config.toml
num_hidden_layers = 10
hidden_size = 128
num_attention_heads = 4
num_key_value_heads = 4
head_dim = 32
intermediate_size = 320
vocab_size = 3479
hidden_act = "swiglu"
norm = "rmsnorm"
norm_place = "pre"
norm_eps = 1e-05
positions = "rope"
rope_theta = 10000.0
rope_fraction = 1.0
qk_norm = false
attn_scale = 0.177
bias = "none"
tie_word_embeddings = true
parallel_block = false
init = "normal"
init_std_qkv = 0.041
init_std_o = 0.051
init_std_up = 0.0587
init_std_down = 0.0587
init_mimetic = 0.5
optimizer = "muon_hyperball"
learning_rate = 0.00633
beta1 = 0.95
weight_decay = 0.0
lr_head = 0.00677
max_grad_norm = 1.0
warmup_steps = 200
schedule = "wsd"
decay_fraction = 1.0
decay_shape = "sqrt"
final_lr_fraction = 0.0
batch_tokens = 16384
max_seq_len = 128
doc_mask = false
train_tokens = 132400000
max_steps = 8082
dataset = "wikipedia_en"
Each number is 128 + 24 x the weight over its row's rms, rounded and kept within 0 to 255. Layers, rows and columns count from 0. Numbers have three digits each. The size before them is the row's rms in percent of the matrix's.

# down: layer 6 MLP down (transposed), 320x128, rms 0.059, rows 37-156, columns 32-63
# gate: layer 6 MLP gate, 320x128, rms 0.059, rows 38-157, columns 32-63
# up: layer 6 MLP up, 320x128, rms 0.0587, rows 38-157, columns 32-63
down37 099:097099162091129149149129089109096127155192104098182110123114115171156111118097147068148162111163
gate38 103:134109116118132152189132094112147116137107160088133068138128112149108122108136174110162179124143
up38 104:163131111146115129150124091108102123150129140071126116127123142142115101125130178147127145110154
down38 100:093165125113107137139102130089093129123096154161147145107114120127113131108169136111123082155148
gate39 103:109094111129123165089166104156152097133119162120201130129127103133124132103126104175119127095127
up39 101:154105141106086150136126136120158159107108103115104131132139128134138173133173096139155136159158
down39 099:151123166129044147134133139089159149116149124112111158128174126094105122111157111112157112150114
gate40 100:119109115102150145172090111128164116095161113177112135121144135123116137104081143083140141138147
up40 107:092135103124144151133081131147139130138162100103100135113139169130145139144135102130115133152096
down40 105:106125138097114133132143142096133111172128087135094122158123141162094164118167092106152137157134
gate41 105:146108115146124118173186110115118130117126139137140126092107160143121155122106117133115172133115
up41 108:117120119117142121112163165116106123121103130112095106126134150142116097105121151159132148094153
down41 107:156159105150139100122151096094170130122169152130115129143093150140139142112182161115113119155085
gate42 099:140109101133125124101116128149157129140146108154114128145122158139125134134092148159094160150135
up42 099:104098151149108104180098160146109136136112155084112173115111102198152178124138128117121144137131
down42 101:136163132091134169133119140114112119126120101158158140133098165101106111139105100180169163141173
gate43 110:191128130123104139125137119119136141143143099152147142155110093154112117159118053150133129126136
up43 095:122075161129137122102139105164115150113081168138112122158153112123148143103132120097178113107115
down43 099:150130171119140100165127147112081128123163127131150148138113118110148143127147083174124108120117
gate44 097:133091105088125083130125107137110141122125150107104130104094123131126174134166131144126118140129
up44 093:123106124156140143113132128112148119137098076166119093141131096112134116108127081093127120167152
down44 099:126146170107172087115116136163115099127144111103089157137096152136112099137128117145139152065124
gate45 098:130120128104129154165142090109100161128103141160136160153098160118108144131147159140101194116118
up45 095:114069175173158151143135117135106107105110144123126120173095128089094135143121122134060172107131
down45 096:142063118173112146133094086132127105120120139105151151153159133088078136144114074093078100120134
gate46 096:105118108132126172146153140170172172121119098126164122099166127178125102193115156137129108162163
up46 098:156151118088139115112085130082116126147111161147080139072133137079121126170085106144144110135113
down46 093:081118144108136123135126113123100125172139169124083118128130123150144137159116104145177139136080
gate47 101:152132163132170118117114127113133132121066154131146122155143164142072164150104121126093162106106
up47 102:107162138153143153122157138163096139132125108125134117146153133094086162141098147105119168094120
down47 100:147176130102120104173093150165098146132089120101181136129105102099141090107109142137123135075152
gate48 099:122143147157142127104112136113131108160156097158164160128170129147136131157109123114121090117196
up48 090:152144129170067120132131080143110183088160137065123093151107101101106105156127105109146136148105
down48 097:134137136131095090140114119163106152143171142094146094144094122114145100104131156140134118121120
gate49 105:140077147103177099136149169102150113102126143121125140124145120119112161110083083147100094116107
up49 102:098097106108103132114128174116192115110144123113132115119131131119076144134129160153152131113156
down49 099:166129123144140113114119123155101130085107133166132132093150125152108123132130108147132146146136
gate50 102:094117161141078095111156134119120127102168136152138128135141147103119085124123155112133117168086
up50 099:144170134119192126110104136117140141117128115106117104144114082119128146116164114132054107122076
down50 099:107149140125150132106175122125149162110084109118117159112108162156144132145151110148146065096117
gate51 103:150137106098146150124124164128108072154111138152128098119109136153165155094145133139101108178132
up51 102:133129115187118130131128143070127083132145133121106124120118109128126187108133118153084110182142
down51 099:121135118161123162144126114126150121129175114067126076128179157114131168113164131085112135132130
gate52 098:129098132140165125108113171137092188104150133127130140116138136163145124140139102157163148124145
up52 099:114093121123120125094118154160126125147137146169092138139130118147164114099166126128125108141076
down52 095:108142122129134145107167137131151148147164124150114134110109172136144140125079150101176128150166
gate53 099:114114126117169127129113139111118094155149128118110107119130124138118089120134108147123112127155
up53 101:147158142110115107086119117103152127149108104126145045131108125141144105104136122131107144119091
down53 108:138170131172139123124150124147127133155130133122161107094116106106139139087163091195092096117169
gate54 093:118156114171117166138169137126114113139123141136121118175152101108110109091122149184128171134105
up54 100:126175077108147159124128136123116138149113133139175111119090092130131113134111144154108136115109
down54 097:112215129124159142142133133147128149105166094149135151133116128116099149123135093074119133090126
gate55 110:141126126125128140132137113178121111138143100133141153146123137080119137129118148162170133076133
up55 109:104134107098120140142125124162124124192140112076152084124150121115116144085159102115157151144125
down55 104:112123133105113112114134079144127121091145109092153149140103110137081128157121091183138123097104
gate56 105:116103137136132130125119112139117164109121129139133085146117110106110136152133104087149115121116
up56 107:082147154096071139147139153134115140068120160155129105132162124119119115182134099101110149085129
down56 102:111156103149151147169147101151136133138138105125163100109132101128135090114132157127113127119128
gate57 099:169170130125122134103107151084099172146096115160129095124172103132151106088130104152130151075132
up57 103:093127125127120123172096126163126090099145069111109114139111139125109161125126103098154093148109
down57 102:140139114180134105126107102062128109092088114107102160113127126111144090157125163117122157179144
gate58 093:155068141164136153111124148146130129151113151131124148145106169140137126133102134094172168150139
up58 098:141106124151170128099167133136144113084143127135139198146112161158154184150136122125115140134130
down58 093:127151115112085129130124114134120130105143135138120077094139076153101151122145143126096130132104
gate59 107:113171141137120139164165121148148137152105149120178120149164142105097121133141113129115168114192
up59 104:151098157145149124133092136181157097121150128098137130134134096124129145153119174175138123117163
down59 103:120131140151150127125152168102138122110115101180098144112084130115139125118175146100132123135109
gate60 104:123119070122119125134127094125121145129120123142152068118119077125152136108138116160084094117160
up60 102:136168093142090161137105153181131106099128105162126151144103171099098101136109152129105142113090
down60 105:123167155093117133124129111140162111163116110130155140100090110165096066093161142143123090096126
gate61 099:119141155110125157152138160111160160140167130179102158162121142122108119151159116118171115118107
up61 098:121119112140125163112152104072095131100114151149128148148111124164152105108108119114169123109172
down61 100:112141133133126135146091152150117142107147156167092139154132142147103140166149107080101095116111
gate62 100:128114099104139101066164128105139138121125090155102085123149084164125169128142157123131132094114
up62 099:122157082129121184120144147178134152158135101134122143130083098158109151170130131168125108123097
down62 100:134128151166133089126078130093166124134139113131149109166149105145146086105085084133144096113159
gate63 099:119142106163105155085138134127112154149097117126149120116145142115117121134146158095171162102130
up63 104:140086119155106134107106097119120115142089152154095134169136124090140158142150118162118131151104
down63 104:139133178092121130170169103133100099104103144114125108139078101131134126112094098126089125149141
gate64 097:140109109176127127139121126130096104115163140089108115123118140143124096107140147144176140108121
up64 094:109116124115142088144168147104106111128128143144176121184096158130114117126104129115130113100148
down64 091:130110141123105152167125171125086153127144104099128128072099114096074095145108149112132133126101
gate65 096:136109076147106124113122117097119139126149149132074147100152151149096117129113161124135142122140
up65 096:096130090167158108139135109104138139123143160158124153103116110109120112131120100089143079087138
down65 100:107111106147115131097110143127099113129107127153142090126136127133125128079124096144132134191119
gate66 103:151120114147141128106089130151119134139101084150143161142100148157141118111163135095125121135122
up66 100:099090139127126132144067144115105127144130143118148141115133127174110131120108121147151175139114
down66 099:091100089106143163133095136137099137162103122136156075186068116108142141130104195132129085123122
gate67 106:167159160117146108160157112187119117103123152128146180152136101104152133124128102148127150153159
up67 102:103148098124091151160115117116159100118077084121129127173131102129102149132162107148158124121145
down67 102:120103121129146086112136156085148113123108097107124204149133144144123158154151145091149142085147
gate68 091:140102140129136109168139108142104110198155121111139074156163109123175129129127117110177082132190
up68 089:153128091134143130173151122104137092113100139106115162148123113158114137146125177131161157140130
down68 092:114156118112140118110137150144111145110115159109121151102132159118100081112113105068098115140137
gate69 100:148149149146114121122120151167143161131152086158145125130137188160134120133157124142144131153126
up69 107:121168080109152125112172150146162142120110160116157132110142097084103152102103121127071108117127
down69 109:125115151125146137100132137149135160107142095147120136109074174171107147164145095098178132101121
gate70 102:144064113169115103104128144169144117125098099169141122118136116119089159164141109102106142156135
up70 102:122114121118135124087101129165093098192143177121139136137127139122110157153135151142125128170131
down70 101:137146072133126120152127127138122106161091152150110155155172119108106109143106129134118114101103
gate71 085:081152119108097125108124132074149073154108162150162122144139113081144168130122134144104120170112
up71 099:116148162131104144128185148096118093105162137099119115151111111151114077120120137117087144160160
down71 094:103108136157173134141185132146129146105154097140139116117098168103121134129106132137125100122107
gate72 096:139109125151171164090131162115142111126105092138085118144129121140136144115140106115130119111179
up72 092:132125137142142133164120179126152113118123146116133143119085110171130158078120142109129155141107
down72 094:135136100136157080162090122136129157135121090139127179128087155143143120141124156132110158163139
gate73 096:103136147089108111144156132129160143150154109110127135127118148079095155133130106094123177160163
up73 096:146116144120135088095115125099116131113156090193146122138131132102065146128130128151095112142118
down73 102:113085111111138109123112151111119102140160097081112148109113130118082168099109139115117130153167
gate74 095:133105149077164131102169122098134116132123107161146114136093121159114152126146093134124146140152
up74 098:102137132139156098153154173165132160138120139092098105131125125119112175105188110138146134153147
down74 094:117139090079130141166101130117115102133158155110131180173121133156157148140124118132109134107154
gate75 097:105127121107133093105109145119089149091107081094105138145142089087155151118079098132119174137178
up75 100:122176109136102144150127137178152143149151108104144158121158134097117135185143127140118103132139
down75 096:143144121130187143089125136098147149117143103107110130151134152127101081106095170206147100097120
gate76 099:150108132147121122105103159090099151096143108078117099125151130146077108126137157129188112094115
up76 096:147110152109110115097120124142111161121179092135174134179155123152109115126076106141124130099110
down76 097:117111175136096123138122179104108125077134136128091107090136126124148101072095111074108135120128
gate77 087:108127153077160104093118155110102151114127121106104125106093079147138133166122169108116063125121
up77 095:128133136130114100148106074124122098147117102134148123141152136161123147104155160058113119105143
down77 089:092140121112129146134150148136167122139159130122135176139126097129140108106091106121126134146121
gate78 101:140118127049097127123166090120086087136119050121157130158139118134130179137128144111120154117143
up78 106:118170089154094131104173097093110124145142134104125134149114140149113173132180111128147095156151
down78 104:163134115130127125090117133134151148119136097117144156125133109131088119116134074159135064095105
gate79 098:136132119140145119094136078160207108131123122139144159146143147126135164122131114113116128134120
up79 105:169140128126106126085074072162159102127121125131140149156095099121109148126136149144130146115113
down79 105:151145113062138133122109108173122116153109145111184096116105116139162151110073146141133162126089
gate80 098:098130176126126186111113141134121116158150160132165122131125101132152105094132105106142103154131
up80 107:150124142126147095107111111156136089112137131169139136079130154130117138133105116096117111153122
down80 103:112146087143134135136121128111127102079163102120141107166149104118128163143079122140108133119161
gate81 098:130156119150086144159156153085147127108108120114093144097123154146149109106110128177157128112142
up81 107:143137130149187118147180145076122170144118133107099085166120120102124106104127147124137207148106
down81 096:152086135093082139128136137145127150150091087121140124168133125155109083131117127114139133108131
gate82 105:126137145118154135121144119175133142119100077139134132174165138132107180157149146135097135142140
up82 097:116131121127169158169122123141153105123124082082097101120130123145113117092106145121139155128115
down82 103:108131132158130159128105107160134135105108115161155102082096128124137110141113140157128099156123
gate83 098:173103097115175117176122159135137125086130102120107116138123142177130143145097138167125106153129
up83 095:110136106121148106079106122125134086141129158136086136137132138101106093135141141099084161154127
down83 100:113122121106160112079118104150131120123085164139092148160156093124123087147127132095142121137154
gate84 097:098098150104138108163129105111107134129111112155118149179128134124126102145119164161151159147107
up84 100:125125111116147166153111101121130140141076141135125110136068161141180117099113103081141119120153
down84 104:146155132112150170151147131142114156108117160122139198115112098138112130126116163117091133147103
gate85 110:124135102134154113139134120179126116144082117133099125093139125158095172103161099174095112143102
up85 105:095118143117115124170148121136115118100139116138128141131124200175156113167116122133142128141129
down85 099:079084143070119127156121141117120139108132132153105124102119109130113112085136106139091146159144
gate86 110:130139104163106108123138105150112107119087139100109152148157159124073141152110151096123094127171
up86 108:132124123134074159150146115127128105110117114076126087142118133145115149087165126137180124084104
down86 109:135136126124100160121131129104163130094148106119134112105079112164116187121110127120150125174120
gate87 104:126104129167107107072102082128096157094156143073109106123098132121101156109159186134126141145144
up87 104:113111105143138112139113123088118158116079122170090122133105127185122109111149127064125116166164
down87 103:194117129125131098116113110153109155108112106098112152134113134127161106118084130099125121144113
gate88 097:128142125121129114109144156124156158147148141138122113088164120141109122106123143098117127133129
up88 105:128107117097096123121129155150100163090165125131152135124119123129143107136110122124127160121103
down88 097:119131143111125128070131110159142099141177144118120090156162098108114124125139136148155135114084
gate89 109:142135101081158174083113128158132128155115113095093102166147132131121171166144120123138111159077
up89 105:129150134127104133076131114129121124104133136132095119120135111132123139130089134135141099119112
down89 106:123092148112111128156140165138157120115091139123125089093094126121158100051074111177083108142125
gate90 099:140123142168099151095111125130130123125103140115155147106145129129128139134172198140098121141149
up90 097:114154129127146138149066162147152084125116124114157145117152100106146122128132145145092133125144
down90 106:105121109144079178134132133150134094133171092127166110098130104152165105114157154117102137107138
gate91 098:177143120110107101096124105098111114151110110112145143147139116099101182129114151086135139111121
up91 095:113108155150126110149133113154136114101116135148120141127140152150160055134176119137188177154132
down91 104:135147117106105126101084128115117148137114130166143083134109105102102067148143089147163123183095
gate92 104:139155164130112136165139121132122127144141107167115154079146130115117120147149117118148133113114
up92 103:117130151109114134114137139134112155128124136122155121160106170109135124125115080064156067092113
down92 099:106133165152118157155085113132140150113111158138110138121140111140141115114151073185148125132134
gate93 097:136152136144157110130146177117153108113158094156134141165116112140135137094131095146102126110110
up93 099:103168109108153095113087094138068134090136136141110094111135119138123148134115141113111112121118
down93 098:120140107085121125073127095133152114094119078136062153115115122123126173138092131132136133116132
gate94 109:124145137121077150075122163062098127148147115182136122149141123109137157169131116156115107142093
up94 097:094133092086126128143128114126098136142098118154164187174089104155106176146116136094093120132112
down94 096:082118121122158132127128124146141129108087136088166096153149082166109122124104101098116151154157
gate95 109:134141145124122100116154107145119109145117099142162098135109120143143199149111156138109128120142
up95 107:142098166221151098144133143130117128167147106117080120137143135114125163152094124105120098122135
down95 102:135133133161160128105122113124125120118132113125153173183120087109112128114100152134121147139116
gate96 091:098122090142108129127186114140114099101112134126139089153110163112133127087150110134125117146148
up96 098:145096147125149131128084175135118170119153132173119103111099108100128134108104109125120132137158
down96 093:102136104178109122159151129170146072142153124090166147111138134130140177126137151069135103135132
gate97 109:146142116131148100146130112114129160078102091142155130135099158114122124106119092135117095147198
up97 105:144110122133131147139138093117167153162121119124130152116115137121156125137125134116152133126149
down97 100:126151125183113132138126127124140111158111090143164094143111173156127161162159091145126078164101
gate98 099:135127121116155136127156169082164115144116126104167099094098119131131162108122105165141116144158
up98 098:091076124178098072131143090139074126110139116125100181135110138151113104126173180133086120123133
down98 100:200151104122111096141135141138131116122122135150124168060093138174154123104154151136119155116154
gate99 113:131109126099138141100152154078154137087132093115146178088107125130078164162132129150123111142165
up99 109:140129121155152103116096125094101120093090121120115111138111103125140094119123150107113192169147
down99 111:147147123144152101105136148094133158128136104151160097135154138182107067120122133128097153149153
gate100 102:138107120114103132123094128154142117125092113098144089140146163162141151123114134148120153143133
up100 097:122115105100063115112118105131108108139067180138163139137153117109133174145157113127095129125121
down100 105:157143099139104128090128126133140131135123127109161113144105138164152119116131148117104088106155
gate101 105:138159103146168183133131132115165099096134112139130128125146124114150113136158136139181107115140
up101 109:098183084086089124142098150167141116121138117168114146141103094113103149146136104159153164130142
down101 101:118118154118107120137154139170102139133141105095154112126104119128167153176100158146149135197156
gate102 096:133085142104101084127143128125147132119106132085117115144133106115141189123135104107106134187171
up102 100:157109165117110118106113157140102138169139090119122159144089109116147138129118131103091100107138
down102 097:117119091117159132115112135092156141163117168136167102138142107087124120187095097147100145127123
gate103 102:119126105131143074120128088151127121109133107123157141164110157105130134145121104110151114082113
up103 095:129129144069134094082117145122161132125116113100149147153150082143120115125106112102152129096099
down103 105:103080105179125139145096072145110142163129145135116110101172152122066104132140107139140155165139
gate104 097:149122130099148114160147149181142147128111135142129170100133093168113123129089140141119130104114
up104 103:096135145113122133123135131142152147103104150133123129113146085097160141080107132125109155145143
down104 100:132158116131121103134131105152097124144079138146132117130125114121116136153075109158169148106104
gate105 098:098080131124184136120101125149150122140138125118167132147130144075094147126120111094087123146119
up105 094:143079161130143156150145133116104150123134139159126135122157155084165137120124102110098120136161
down105 102:111131157092117085147129101129170131103158137134143152109135094112089151125144082112079135155141
gate106 095:105144118124112099096138130126135088116156149144146113168144141134150144088169097126120119130121
up106 100:118094159117135137106134133131090173193115112127136134081101154151141091155158166096162143142146
down106 097:158086156091097092138152135125116121117179112144114150137113129093162089110138158097151109126181
gate107 103:105114110111119157115126143100113142097124092096101105102130129146093116103098125122150122135142
up107 100:132069163121136113088105124117129114129122109138122142065159155111129116163129128115160157135117
down107 103:121144138117138161130193095135127139163136176121132107158146146149112148134139123134076081134070
gate108 091:150156119131133143120149129128142178106128113122119097148072080121155093135097108140122159151073
up108 091:091079098126137121136174129156107122127108133109110084155124152136149146107132101059106150152111
down108 095:149178129101118109120126150115132127106146134109113149138186147132084073143128133164139162121121
gate109 100:105109155110141122070136181156136131094117106127143146165126109139117150114125157115112138130137
up109 098:094095118108086104167140122136100151145109110103123113118155114178106113096135124139137088111102
down109 099:101153128128135145110126136139127172122125134095151081114155097167116168095139136131134109174140
gate110 106:141055149144073119166158106175110150105134153102151127137155109138115126121092116100134167115143
up110 097:086148100155148121151138106118132123142124111142154116139107138096147127153080075136152096182082
down110 100:150155146167165114125114207199156142112138128099142152112121125105136078140113135158143113153109
gate111 104:150123108122147133156137140107100123132122144114135131154124168143148147070104165105121146118132
up111 106:134143114106127167144121168154082137120122142062146135140133160127107136084107111135147170129128
down111 106:153143123126057066129139117099138136150144129133142143097140158077084123135156146121139152130123
gate112 093:091117115151083106102096109156158114121131118161102109160135109155174130143137117102141149112160
up112 099:159133158163117106103138152146146130121146124067118130137138161133127113156135117121111173181125
down112 090:140114082164121102101123139098088117097108163133111161133155124120144168138090105159154100117109
gate113 104:131134197128166121120137128110132126138080158130144165109138185112160145150145133157163155179154
up113 099:113166097117104153137139133101164165097120156152178108108123147143167101143107121094093133131154
down113 101:169122082140166138156122115123121129127113130152144139127140117098170123098110134149094152070149
gate114 100:108153135117159097105152128112137170114114104143150091131136147095100114146132133145132146122125
up114 095:145154149118123103151114115132149098110126087099091129089140161146120137102146122123135091112102
down114 093:139125127148170096091086201124144177107124120125135133112175125173120115135121160107140163161173
gate115 105:132121153195126151136123167117140109138123122161136120108167133111187115126129141123130148170136
up115 099:104112065128121226149149149135160164153121141138147087165161110107129105083136100158075107132120
down115 104:121164157142103131139124145124102135093130122155162190135125112121154101118108114145088177144101
gate116 100:156153132128123165113083137123113153066136137114163135084099162155108087120104139167088098143101
up116 093:099140143119099150142146120142124140137109173086136134101120155154090167095148150099122121146093
down116 094:089145104103131166094087147135121113152164068131140098149116164141133129128104127120099118073101
gate117 094:112142115104139137096147152123149157115122159147154158144086109108145175130106117132139132116123
up117 101:086080143114159136163187110085115135113139133131140112117158108097145135128121111161146099121123
down117 099:110104140085156128148159155158095098104154129123119125110141155140113111135160120168148144116153
gate118 104:119123114077136124128102117147148140158104143117168116132156170164106146135078098134137134137072
up118 094:131134152119142114156114131121096113099101108165131084161111170105087169125131149128124128141178
down118 098:139129135133145109099187154105096155169102072107163147098124109121104106157152111093103105147134
gate119 103:106115163138079117118159108096130130124108127148119120121132129118136147174155130132162144110168
up119 105:144138102115152109142133060143121113115151163108141137126144099102127120144123126106165115076163
down119 101:116156153147107172130122099110144111139156105181144092129130100105165096099170157143127118145119
gate120 100:146101131152157121114111155165126132127154125139125082162140080162118097128132131101105110144109
up120 109:166074138121120105085126156160118101146145070117123105124156113130156179140110119137094099112131
down120 105:119153123118122126062125165155159154165110150140136111118143064134105155109105136160093114130108
gate121 106:152090145101129102140163120116158120138091098176120155160125162128098117133071128140173147092120
up121 097:111151146113152144117143142139076128123080117147153121098137093174110112133140088132155121165112
down121 103:111106114143131150146081133154164164101142146125144125111149098122106096094130127123130152119090
gate122 101:108129187115090120146110119121200135156128161149132101141125140112095142119167143078146150120096
up122 098:163125092113094176104123140079098173113151115102140144141110170127103129093060110118083139125128
down122 098:119149145124092116145087118119125101131130135138095109110120127147115155166111138081146161126117
gate123 091:152100149128150108117148147131128128107062128142180144092153129103157152145087101144101166125131
up123 107:139125093123122131139135137128147131096116177122117128133087104157110150157133109103162100129127
down123 102:137109152140146150133139123088133148113118187142110093146108121131113143109095117104169127120090
gate124 111:156129131117144107173115127154148094117110107121170089141161151132162156133108101141121114164131
up124 103:122115114083101102143146114114145150159111130109087105159107121139134104130116075139142156138166
down124 103:084087146129104129117123168135122105119079141091147096055107167133142142122079132161102106182153
gate125 100:146120109110055116105107093145139170128107092138139166123169124167120097102134106114135099147142
up125 096:149120120115165123144116089126085118127125150094155136134141123077123095146117113131099122120109
down125 099:123162123138151090174131177114134117148107147103109105139119133146134090115113152109143109185120
gate126 108:164117130112085130159115128138140128103094167163103079155134145094140134116132132160130134123077
up126 100:160147122094162079150148113121102119160119083129141114125109118139147113092117133132097124163127
down126 099:104100169093095121126136076136144123108120129168131144167186150120166164105123147120134118142102
gate127 109:076102133138122119138144146150119143107137114130179104131169149090135149094111129152182114104170
up127 113:158127144099108165141150091170142149110106131157130126119143107145152129124166158155175095123153
down127 104:094136131144166152116191126135132141131147100139147120126125108120120115097109133170132111122108
gate128 099:120111154120140146140131130140133117127133167109165143148117120108103133139051160140107154126120
up128 105:151113146087152106141149110135127082139141106116145107107110146142136111114122134136124130144153
down128 098:132155134117152136124155112118114139123141111135088069105164089118122131137131110124133130127118
gate129 096:134124167170137119128106157167105122115127121105158103147114117120146184093153156131189102114100
up129 101:148080134132123129187121160077137161125155153123143141096087146143118161112157163110120128118167
down129 099:112097124141087138106134122115141118119130121138128142114143099106149121083144120165158093125146
gate130 100:121107109145114115145129174174119115089129100182182118067165127109139134125123155125139112101067
up130 099:178170092123095093099106129143098110098119143141120123109141125124102103141117111130181115147134
down130 099:166184116163100124090121143106137147078134094143175155163130126154114108090145110132187145109088
gate131 100:142094120080104134087122122077139138098113114149131147123141126125127122134169120134143108126141
up131 107:199079166145146154141135121159135125124107135125130138116154158139113102152143169080136098131132
down131 106:188130115125144139108094138095121087113146139157153102133144147134131130161084130125084145135143
gate132 112:126126104100140093141123100160111118127096136146140137139086118131166144119092111126163139124100
up132 106:118125123109149118087116131113108114092173131144108115086137135122162126146110160120144136137167
down132 102:131129126158125140143154128131140142090155134116141107116107076129140129137133093128094099140154
gate133 095:133082129109135148151083153119145115139139116125160083090109079129140121130080143133146157145124
up133 099:102171124123133136108124127115076145147117148142111114122114127131184142129133130138163138108115
down133 100:151093156109118122128181141083156127107125120141126153126105116150132137164123115093102150128118
gate134 097:147136116118152105111080152115107114121132112080091112127150076144128150102125095142136102127104
up134 097:141124136147142156156133097143109156148124125099138119158169163130151115093109135134114147118112
down134 097:063110161160141146101177134129105096098123146121108154094108114109112145109133130090082105138127
gate135 105:100120093142133111155162117132125136135121169120159124075112151097169159080135147142126165124133
up135 102:125138163173144056114151132149134152137104098143139138128119128118113146135132107121120104127131
down135 098:125149111174147161121116147094147125089089165134121125149132124112085104122155132097159133138145
gate136 103:146063143115135162133130099106154132072175136147090137131109106152141160115133161091111128153124
up136 107:065143131099092108121138162064115126113162159133115112122111127107151165118114129116133127144142
down136 101:077123144127137119116100078176186119125141093099168115088095148095135135113134126122140113081154
gate137 099:160144130111104134114122138140137145184083144124151085107157076160162082134096135136120120127136
up137 097:163086096124082114152112132082113081168117105126074148094108154110146093167138107117113155144159
down137 093:115116129164159144166115141092151142162114134096118125157138097111121176087110115150145090095138
gate138 099:131100122115120125123123111154138130131119152095147206113092186130105147133114123129149115126146
up138 100:130129074135142127143146133141173105133114088095156117134150122137119102149129149146130196140158
down138 103:109134145090167158151120171150076161138147155096134118125117150127114101064118108126100135142145
gate139 109:161124114101115158127140105150084096098138106158164142145118150122145146141131146140146143111115
up139 100:191120105126152112126156107116132156155097114108126105122120132133128144164150164136083125148157
down139 109:160149093116098118127099102117132109109123115161158131159151087135125117127102133178129117103147
gate140 096:124143104149150133107139119150134104109153143123083157130115115134144118138138099144144147106163
up140 099:099108186114114103140127163092119160128142108131101135155090125110113122081127153116122087095138
down140 097:127103123110188123145195162074126154149102146111125128120129109149127119120116110054109109153123
gate141 103:157121116147098098130099100122118113106112108154124118113139134111158135128133166168115160096156
up141 104:123107118097192110170147153131166141156134138143155130095102094165122124162084102126107118091113
down141 104:102106089109121123074146116168183081100159139117123085158141134153125125136124159162095116156156
gate142 105:119139112127114125142110090123124142136150148144182115131149136140093152131066128138101134125151
up142 104:128151154122125165140145156134127191164158098087169145144121157087157179175090113099135150120136
down142 102:164121109101091160138133129119130144110119130121141117131136110128128145079137104136104134103141
gate143 095:113109171116112118119118116126120138135124121074153115125139163134125128153128125129112143147116
up143 098:121093098167078173149125113074120137127118131161156118146135095078132155143134131171119121151119
down143 102:133087179119128146130160158091098105140154138120149108113116178189158099163144166123134176109100
gate144 099:147113107152133162120171162159171138107131152132140121169135122157168122140100112080128143136142
up144 100:131110181146116104124136135144146091138149135085122123119161145146153123084088118116107181102154
down144 101:103111168171154148113106076134153168135143126082106124153152096124127152107132100111106122139130
gate145 121:191152130156105154131125131159116145149106126139159150154111134173107140134090097159134085098139
up145 110:123088108134115164107139151103125118124168088185068142132130116157150090137136111175124108132159
down145 106:160101119159099125111142142110153112110114125129112141131144119128123109092140201099115161162146
gate146 088:118161126176158149140195133102143121142096086135146100176104120096115107136143157093172139124110
up146 100:145126097138105170143155124144104127123135083116121141154128101145109116134119140150168164098173
down146 100:115135094104137153158108135139097135147134114168133090072161129123140146097086129148136119130143
gate147 103:137144150141103135136136174112118142136090163163159051159116127118103136126121107152133154154140
up147 102:082125150083119099134107104139142158109104102106163155121139107116108105161126132126121146141134
down147 103:120161093100078099121138122135130129124126111119148132115083137106129109124188143132116112138129
gate148 090:119106114162142115151122114134086120160114153104131132131131122106097161130144138118122092128118
up148 098:149156143123153146125119121145111159109163156149149097123110134124107132143159157120141116146075
down148 100:120130116095113139168184125171098119121101123097117157111137159130130116081178123110108137171120
gate149 103:120178133146180126134091140141129132085147144127111132146129134117111114117130144087070111160163
up149 103:128100136135165131152115173122111111121104111116107140119132124106134154169132140141121114142147
down149 101:087071104120114140170121102159113126116110124120072139126122153102092123157111106112108106123096
gate150 102:117148101107126179145117108130139073128109140091128095130163131131154163113119133149107114171113
up150 108:136101145151144106138127113153123221099109163105157119132155128154093116120149120128168130118116
down150 105:099129117143159121127067155068119157113155120146127163132158139100119114095133091156100116080189
gate151 102:122104125172096141112183157118115161176146125152148121189148070158135157138163116117161140142125
up151 103:119126126148132095136146112135110119097121164102117132153124121125101110118082143148062187161139
down151 103:148190120108107081097132118144171165124143133133094131110124126132142129136134130117136083131138
gate152 103:139129109108079180142128175096155172128123167163112100124138120144122089103153104112148140094162
up152 101:171126152114114146103117108099144123147128149120168149112068122139119099163147139163107120118134
down152 095:162139107117117144123092141143132121096134128170139096118145150156153113147125065166136129101117
gate153 092:132144111107102137152152090125154131141145143084102158140158113126153116104140169114134122078132
up153 102:123098105091184095154078114134103121131110092121106115146152146117130104112138166138091135155126
down153 096:159141143149109123100158113103134148134084158117124136155109141150175174114149151118147131116154
gate154 101:136112130080133100130097124104134112095169147131162131117121136124145181145112105154135131116143
up154 100:095122113153150149092143149112184130103114122109069131126170146104134134112092112109152103127149
down154 110:150171112116122082106092126138094105149122124126118146162109145112111109123132133148126111115129
gate155 102:135119143163162124079107165093128131105118128137139119169083132169169158143097110123106124096122
up155 103:144131112122166074167141087127100094127148142156069107182138114164127134111102174124117146145136
down155 102:120159144131159096098110105135165120129143176146154142141157124100089112118125144089077126127099
gate156 099:097157147134132109163113120166160098137125126101117066119161143074126126101118135128133101150143
up156 097:113162098143124163093110125163123125186154129130098134140160148129143123150170117130163126143165
down156 099:138113124151115095143131146122117132166128122154118186116108120146116122132126130147124150104131
gate157 093:114116130160161148130105132123108133134118162098122078080161164113126154105132133137120112105127
up157 096:143111127151124105181124135134124097144151131159139157169147166128119101134123119194150159163113